{"num_hidden_layers": 8, "hidden_size": 384, "num_attention_heads": 3, "num_key_value_heads": 3, "head_dim": 128, "intermediate_size": 1024, "vocab_size": 8192, "hidden_act": "reglu", "norm": "layernorm", "norm_place": "pre", "norm_eps": 1e-06, "positions": "rope", "rope_theta": 1480.0, "rope_fraction": 0.5, "qk_norm": true, "attn_scale": 0.0884, "bias": "none", "tie_word_embeddings": false, "parallel_block": true, "init": "uniform", "init_std_qkv": 0.0281, "init_std_o": 0.00703, "init_std_up": 0.0281, "init_std_down": 0.00431, "optimizer": "cautious_adamw", "learning_rate": 0.00105, "beta1": 0.9, "beta2": 0.95, "weight_decay": 0.22, "lr_head": 0.00531, "warmup_steps": 474, "schedule": "wsd", "decay_fraction": 0.719, "decay_shape": "linear", "final_lr_fraction": 0.0, "batch_tokens": 131072, "max_seq_len": 512, "doc_mask": true, "train_tokens": 903400000, "max_steps": 6893, "dataset": "wikipedia_en"}
Each number is 128 + 24 x the weight over its row's rms, rounded and kept within 0 to 255. Layers, rows and columns count from 0. The size above them is the row's rms in percent of the matrix's.

# layer 4 MLP gate, 1024x384, rms 0.0405, rows 970-986, columns 64-127
size [ 99  99 103 100  98  98 100 100 102  96  99  93 103  96 101 100 104]
[[127  61 108 154 143  98  84 118  98 137 139 151 126 146 122 111 178 129 128 141 112 150 105 148  96 126 173 139 142 117 174 122 135 137 154 113 146 100 119 141 138 155 160 131 110 108 141 127 113 131 107 158 141 151 141 117 145 134 115  85 133 125 145 124]
 [141 132 122 161  85 130 100 133 142  65 155 109 142 135 111 119 126 138  92 112 118 100 151 130 159 147  74 149 119 106 103 160 121 146 123 142  77 116 181 151 153 165 120 158 121 121 159 133 148 135 112 150 122  93 147 141 138 115 168 104 118  79 112 141]
 [128 105 139 126 145 100 106 101 132 152 143 132 157 101  80 110 100 145 131 107 147 127 147 160 125 114  82 124 144 125  97 150 100 176 114 161 159 154 144 142 162 158 100 124 127 103 135 141 141 135 116 143 109 134  97 142 125  98 125 161  99 114 188 112]
 [112 119 158 113 137 139  74 122 141  96 142 112  97 141 114 132 151 151 139 113 100 155 133 158 102 141  97 113  81 126 115 174 134 139 100 129 133 111 122 132  87 130 162 108 133  98 147 132 127 158 182 133 128 127 148  80 155  89 124 113 161 104 117 153]
 [139 120 113 142  93 111  87  89 125 108 146 122 125 156 131 123 116 150 130 153 159 104 155 138 116 125 109 161  72 103 149 114 169 176 132 110 156  72 168 122 143 116 125 141 107 135 153  93 153 134 129 173 144 119 108 155 115 115 138 139 145  90 112 101]
 [129 127 159 147  96 100  96 132  95 103 143 114 158 100 127 113 105 178 143  97 126 128  97 126 166 132  72 154 128 123  94 114 142 100 144 114 160 130 138 113 145 152 108 113 132 143 126 143 155 164 117 135 141 166 150 128 124 141 159 155 153 139 151 139]
 [127 139 159 126 101 134  85  80 135 137 163 128 136 112 109  99 133 126 126 136 118 129 123 123  83 168 112 171 144 106 155 159 103 185 140 148 148  90 105 101 153 136 110 144 105 116 136 111 152 142 126 112 141 136 106 115 122 109 128 117 184 151  97 128]
 [136 163 141 124 134 133 140 167  95 127 161 124 126 133 147 142 123 121 113 128 162 116 143 126 132 115 115 133  92 126 140 149  81 114  75 116 127 129 113 102 163 147 148 135 146 121 122 156 117 155 106 119 113 142 199 131 118 126 125  62 120 131 152 170]
 [ 99 160 108 147 133  95  65 128 135 137 138 137 102 150 111 158 145 122 155 108 176 115 148 110 107 139 149 155 120 149 154 105  88 101 100 131 199 128 155 107 147 162 112 137 139 145 101 125 109 130 136 126 138 158 160 107 117 129 127 100 112 139 117  72]
 [115 125 147 155 162 118 120 174 113 108 139 162  98 167 138 111 162 124 119 107 142 140 140 123 134 124  94 153 115 143 138 143 127 122 117 112 124 126 147 114 168 158 100 163  98 112 112 129 152 103 124  92 158 122  92 111  73 121 117 116 136 195 130 130]
 [102 141 120  97 137 110 148 150  49 100 171 122 148 145 130  81 151 130 112 114 108 113 153 139  90 146 127 141 146 128 142 114 108 153 100 149  68  90 149 128 141 131 143 145 146 143 142 139 130 145 107 127 119 142 131 146 136  75  83  85 113 108 138 154]
 [142 125 162  96 114 114 126  85 147  71 128 122 134 168 115 133 164 133 111 190 116 153 136 169 149 133  98 138 153 114 135  94 141 109 143  89 140 149 181 145 120 148  82 148 158 120 139 152  77 132 104 155 131 134 110 108 139 142 134 126  97 133 152 154]
 [123 126 161 137 134 115  88 150 116 119 140 102 126 104 126  85 117 112 110 137 125 131 145 139 127 120 105 142 137 109 165 100 174 141 158  99 149 127 175 117 139 129 107 151 139  93 165 120 124 112 101  85 126 107 106 115 146  64 107 129 132  92 134 100]
 [ 96 120 169  92 117 115 159 135 133 106 124 148 113 102 111 122 134 140 141 104  85  98 157 118 119 158  86 150  87  85 138 171 120 111 125 116 171 140 108 117  89 117 101 124 121 131 159 115 146 152 126 115 159 134 120 156 106 134 121 151 159 105  97 133]
 [ 94 113 134 125 166 111 144 122 166 124 123 160  87  96 142 159 119 157 132  69 136 113 143 111  91 108 126 102 129 183 155 139  98 165 162 152 140 150 174  80 104 148 127 162 126 133 119  74 109 157 120 100 211 123 118 119 132 124 113 165  77 115 101 144]
 [163 135 144 111 196 114 154 143 103 136 126 115 145 149 139 100 151 155 116 158 128 119 118 137  94 150  96 116 120 164 143 120 146 126 105 119 137 165 170 113 123 125 126 120 108 104 138 108 131 150 163 112 121 134 104 110 136  90 119 137 101 146 155 137]
 [106 156 133 149 120 137 111 110  95 128 203 137  89 136 101 135 101  92 116 100 135 108 110 113 100 146  98 112 104 114 131 107 114 161  94 113 129 110 111 101 114 140 192 138 148 109 104 123 139 130 134 141 177 121 142 119 143 112 100 126 149  95 137 146]]
# layer 4 MLP up, 1024x384, rms 0.0399, rows 970-985, columns 64-127
size [ 95  99 108 100 100  95 101 103 101  95  99  91 104  95 100 101]
[[142 121  96 104 149 128 136 109 136 113 125 102 154 107 122 114 114 141 176  95 108 112 138 171 155 140 118 103 131 178  89 113 120 106 124 136 117 112 145 104  98  85 180 105 123 111 165 124 134 120 102  97 112 134 172 117  99 127 123 130 136 144 124 138]
 [141 141 107 125 119 151 129 110 128 139 115 163 127 155 112 100 127 136 112 135 114 123 133 110 164  70 156  86 105 138 131 127 165 159 135 138 156 147 133 110 166 104  93 102 126 140 124 119  91  96 177 127 140 127 113 162 110 141 114 156 146 142  61 134]
 [143 132  96 109  76 135  93 157 144 148 131 149 137  77 157 104  90 139 134 142 113 124 115  92 127 160 166 128 156 115 105  57 120  97 104 132 158 111 108 119 105 118 168 112 120 147 139 121 130 123  97 114 140 132 181 113  85 178 177 151 107 110 138 144]
 [130 134 167 133  93 167 172 110 102 118 114 132  91 127 153 124  78 107 140 140  63 140 128 137 143 137  98  97 135 159 146 115 142 152 130 124 150 134 120 111 135 190 137 122 162 159  92 126 103 118 103 115 123  71  77 117 151 155 143 160 134 111 126 133]
 [159 102 119 139 112 129 108 102 185  99 123 132 126 107 140 146 150 154 127 129 151 129  98 120 112 105 180 148 154 132  97  96 124 107 134 110 117 105 138 136 100 119 126 161 178 110 122 149 112 139 119 136 144 163 131 118 140 127  97 148  94 155 155 147]
 [115 128 151  91 120 107 101 124 126 127 136  84 166 139 158  97 154 118 149  99 122 117 120 129 132 169 115 117 147 122 124 163 121 160 156 122 126 126 135 119 158 168 134 130 161 153 128 112 174 144 119 107 166 115  95 164 107 121 140 141 177 147 158 131]
 [122 114 145 117 164 124 137  74 115 152 137 140 110 100 123 123 145 112 163 118 138 130 135 112  96 106 167 149 138 151 110 134 174 130 161 115 155 155  68 153 155 112 117 114 153 129 135  90 168 148 134 125 148 173 112 149 111 144 167 148 129  70  91 169]
 [137 146 150 111 106 130 127 180  67 109 115 134 108  73 143  98 151 102  86 161 142 134 131 137 167 170 121 128 145 146 160 141 160 121 114 124 148  88 134 104 162 131 143 140 154 116 110 101  85 104 147 120 129 135 182 143  87 116 111 111 142 128 147 152]
 [110 138 135 119 127 128 149 105 137 188 125 157 120 100 141  80 124 114 130 161 101 129 105 111 157 116 139  94  85 124 147 106 115 115 121 110 130 177 109  96 140 177 131 141 135 160 130 152 151 124 165 110 127 121 115 107 103 104 127 131 149 157 151 122]
 [137  95 135 110 136 123 113 146 162  87 124 125 128 162 132 134 142  96 132 150 100 135 139 147 106  73 104 126  94  97 125 141 157 163 123 113 147 132 118 111 135  88 157 101 160 105  99 125 139 145 105 118 125 130 132 140 129 100 115 108 147 116 114 126]
 [184 168 153 113 180 128 113 130 133 117 128 161 155 114 164 136 103 122 133 138 126  86  93  57 133 127 140 127 125 148 155 115 134 128 106  98 103  99 120 117 127 135 145 131  74 155 100 154 136 129 132 113  85 156 133 124 146 130 154 117 165 125 119 112]
 [130 109 149 146 162 111 116  90 136 129 129 133 141 175 168 123 148  71 110 122 134  99 128 124 119 119 161 119 132 171 138 175 142 129 129 116 152 118 157 100 150 111 132 107 131 148 160 133 107 142 123 109 108  92 116 125 151 155 101 133 122 119 113 117]
 [ 83 115 134 153 111  96 142 141 150 142 160 157 115 130 120 110 102 105 149 136 115 148 121 152 139  95 139 122 127 111 151 153 115 140 115 167 149 100 119 133 127 142 139 143 117 121 147 124 174 132  94 137 109 136 117 147 174 176 155 171 114 185 152 142]
 [124 123 161 158 127 118 101 109 162 111 150 152 115 178 122  92 145 115 136 153 121 109 129 143 162 130 142 160 155 109 133 144 107 162 102 125 131 131 108 128 132 147 143 109 129 152 158  81 149  70 116  64 168 132 176 148 131 123 134 111 147 133 113 101]
 [128 121 123 125 112 145 108 153 156 102 143 155 130 122 144 128 173 122 153 131 108 160 124 121 159 102 137 124  95 164  97 130 110  94 162 119 150 101 146 108 139 125  72 131 122  77 108 102 154  81  87 151 130 122 113 163 130 129 148 127 119 134 105 131]
 [134 128 132 112 158 162 115  55  98 155 121 118 165 151 104 146 149 151 121 117  97 120 115 114  88 138 121 113 135 134  95 126 108 134 104 133 130 113  95 105  98 120 114  96 166 168 172 110 158 168 109 142 152 118 152 147 142 143 144  96 164 127 138 147]]
# layer 4 MLP down (transposed), 1024x384, rms 0.0386, rows 970-985, columns 64-127
size [ 98  99 108 100 100 100 103 100 102  95  99  93 104  93 100 100]
[[158 134 144 127 136 127 140 168  90 101 182 128 114 115 172 114 114 125 162 112 112 154 115 125 116 121 108 114 143 134 162 166 134 141 116 128 139 151 128 133 108  77 120 152 134 162 113 163  97 107 146 181 126  68 116 170 134 159 106 144 125  89 124 140]
 [119 148 146  51 154  90 155 126 162 132 148 141  92 121 101 160 124 156 124 149 118  87 147 112  60 130 126 129 149 157  93 105 115 130 109 159 121 147 131 162 150 144 138 104 128 149 142 120 128 102 105 151 179 133 122 121 112 146 161 118 131 173  97 154]
 [ 97 135 126 154 110 135 145 159 132 118  55 141 123 131 147  88 134 125 169 136 103 129 159 133 122 110 178 104 119 145 139 115 152 124  97 124 125 119  86 114 113 137 149 115 104 124  95 114 144 122 130 123 139 101 124 126 118 146 114 106 107 158  71 138]
 [148 126 156 153 124 167 105 114 139 177 138 110 124 105  84 114 118 140 125  97 114 127 100  87 150 160 152 129 124 145 152 104 109 163 101 146 150 124 130 165 108 107  94 139  82  80 141 147  97  81  98 161  97 138 132 158 125 102  94 112 114 140 160  84]
 [116 108 125 137 123 102 126 130 118 137 142 121 148 114 128 125 139 144 131 109 140 177 108 116 135 147 128 138 126 119 143 129 168 123 128 143 157 161 108 113 106 127 142 115  89 132 153  92 132 130 138 126 176 112 104 144 149 141 155 113  71 130 161 122]
 [109 144 140 111 120 146 117 124 101 131 188 144 118 143 114 151 121 135 111 123 124 176 152 106 146 141 108 119 117 121  84 125  78 149 105 112 132  72 111 169 149 122 122 132 138 120 112 129 125 162 136 182 159  99 150 166 130 111 116 133 131 118 157 128]
 [160 115 159 146 149 108 122 119 136 155 101 155 148 112  93 154 165  82 124 149 159 156 129 132  81 139 124  97 118 111 120 148 175 116 147 121 146 121 165 138 124 114 122  94 139 143 136 150 137 153 146 108 123 169 117  65 129 155 157 106 163 143 154 105]
 [125 144 123 107 157 156 129 152 102 106 102 125 138 137 108 130 110 128 151 173 101 129 100 128 110  95 118 132 137 117 105 121 124 151 128 132  85 146 154 159 127 160 129  91 125 159 114 129 165 113  84 118 141 133 132 133 137 136 101 103 118 101 138 172]
 [135 150 118 143 169 159 151 149 108  96 117  89 147 151 157 144 148  82 148 132 135 116 126 128 135 153  95 127  90 159  97 181 139  99 131 133  83  96 110 163 122 140 116 142 115 131 144 120 123 124  97 131 128 131  93 178 151 182 101 102 114 147  70  84]
 [107 114 110 137 124 116 142 143 121 110 107  99 140 171 124 150 149 146 108 165 129 154 100 137 121 134 100 119 130 121 162 117 143 140 103 135 148 141 129 117  97  93  82 123 134 146 115 128  80 133 105 154 120 131 160 120 110 124 135 155  92 129 151 130]
 [177 119 116 133 129 118  99 148 165 139 128 116  86 129 128  65 143 162 164 103 141 133 138 184 141 136 133 145 161 135 125 120 162 162 105 152 138 138 118 124 132 109 118 110 133 145 147 133  97 116 178  86 136 148 101 188 143 145 141  81 157 150 137 112]
 [140 125 149 135 110 116 121 195 124 126 202 131  98 127 130 123 108 136 139 131 134 148 107 141 166 115 130 111 149 127  87 111 122 110 124 121  98 131 119 166 138 134 124 119 134 153 136 156 164  77  77 156  82 122 104 121 146 115  99 130 110 143 126 119]
 [136  95 153 135 125 140 115 104 123 131 178 117 123 118 177 132 129 112 118 132 100 143 115 160 120  96 165  93 160 118 125 136 104 109 115 100 156 110 126 110 131  72  91 182 150 162  96 126 145 144 103 106 132 122 146 101  91  73 123 156 128 155 170 120]
 [142 136 139 131 173 165 143 110 121 105 189 129 122 118 162 144 139 144 109 101 161 121 126 131 156 153  95  97 109 151 154 158 154 111  95  87 100 172 155 108 109  89 160 144 135 122 118 148 136 147 118 128 168 101 109  84 116 171 132 126 144 113 111 117]
 [137 106  90  76 146 141 107 168  97 102 188 110 116 142 116 136  87 147 120 125 179 104 134  93  91 152  83 155 143 160  98 108 120 157 127 142 128 135 138 130 124 118 146 128 121  79 141 114  83 141 114 104 102 121 113 127 167  97 119 120 138 140 149 127]
 [119 139 133  98 116 149 100  94 121 119 176 127 113 133 115 123 120  71 169 139  96 141 174 120 130 167 174 145 110 133 105 166  81 142  77 122 135  98 151 150 102 104 127 161 116 122 137 115 161 132 133 161 140 156 128 130  86 129 128 148 117 157 115 177]]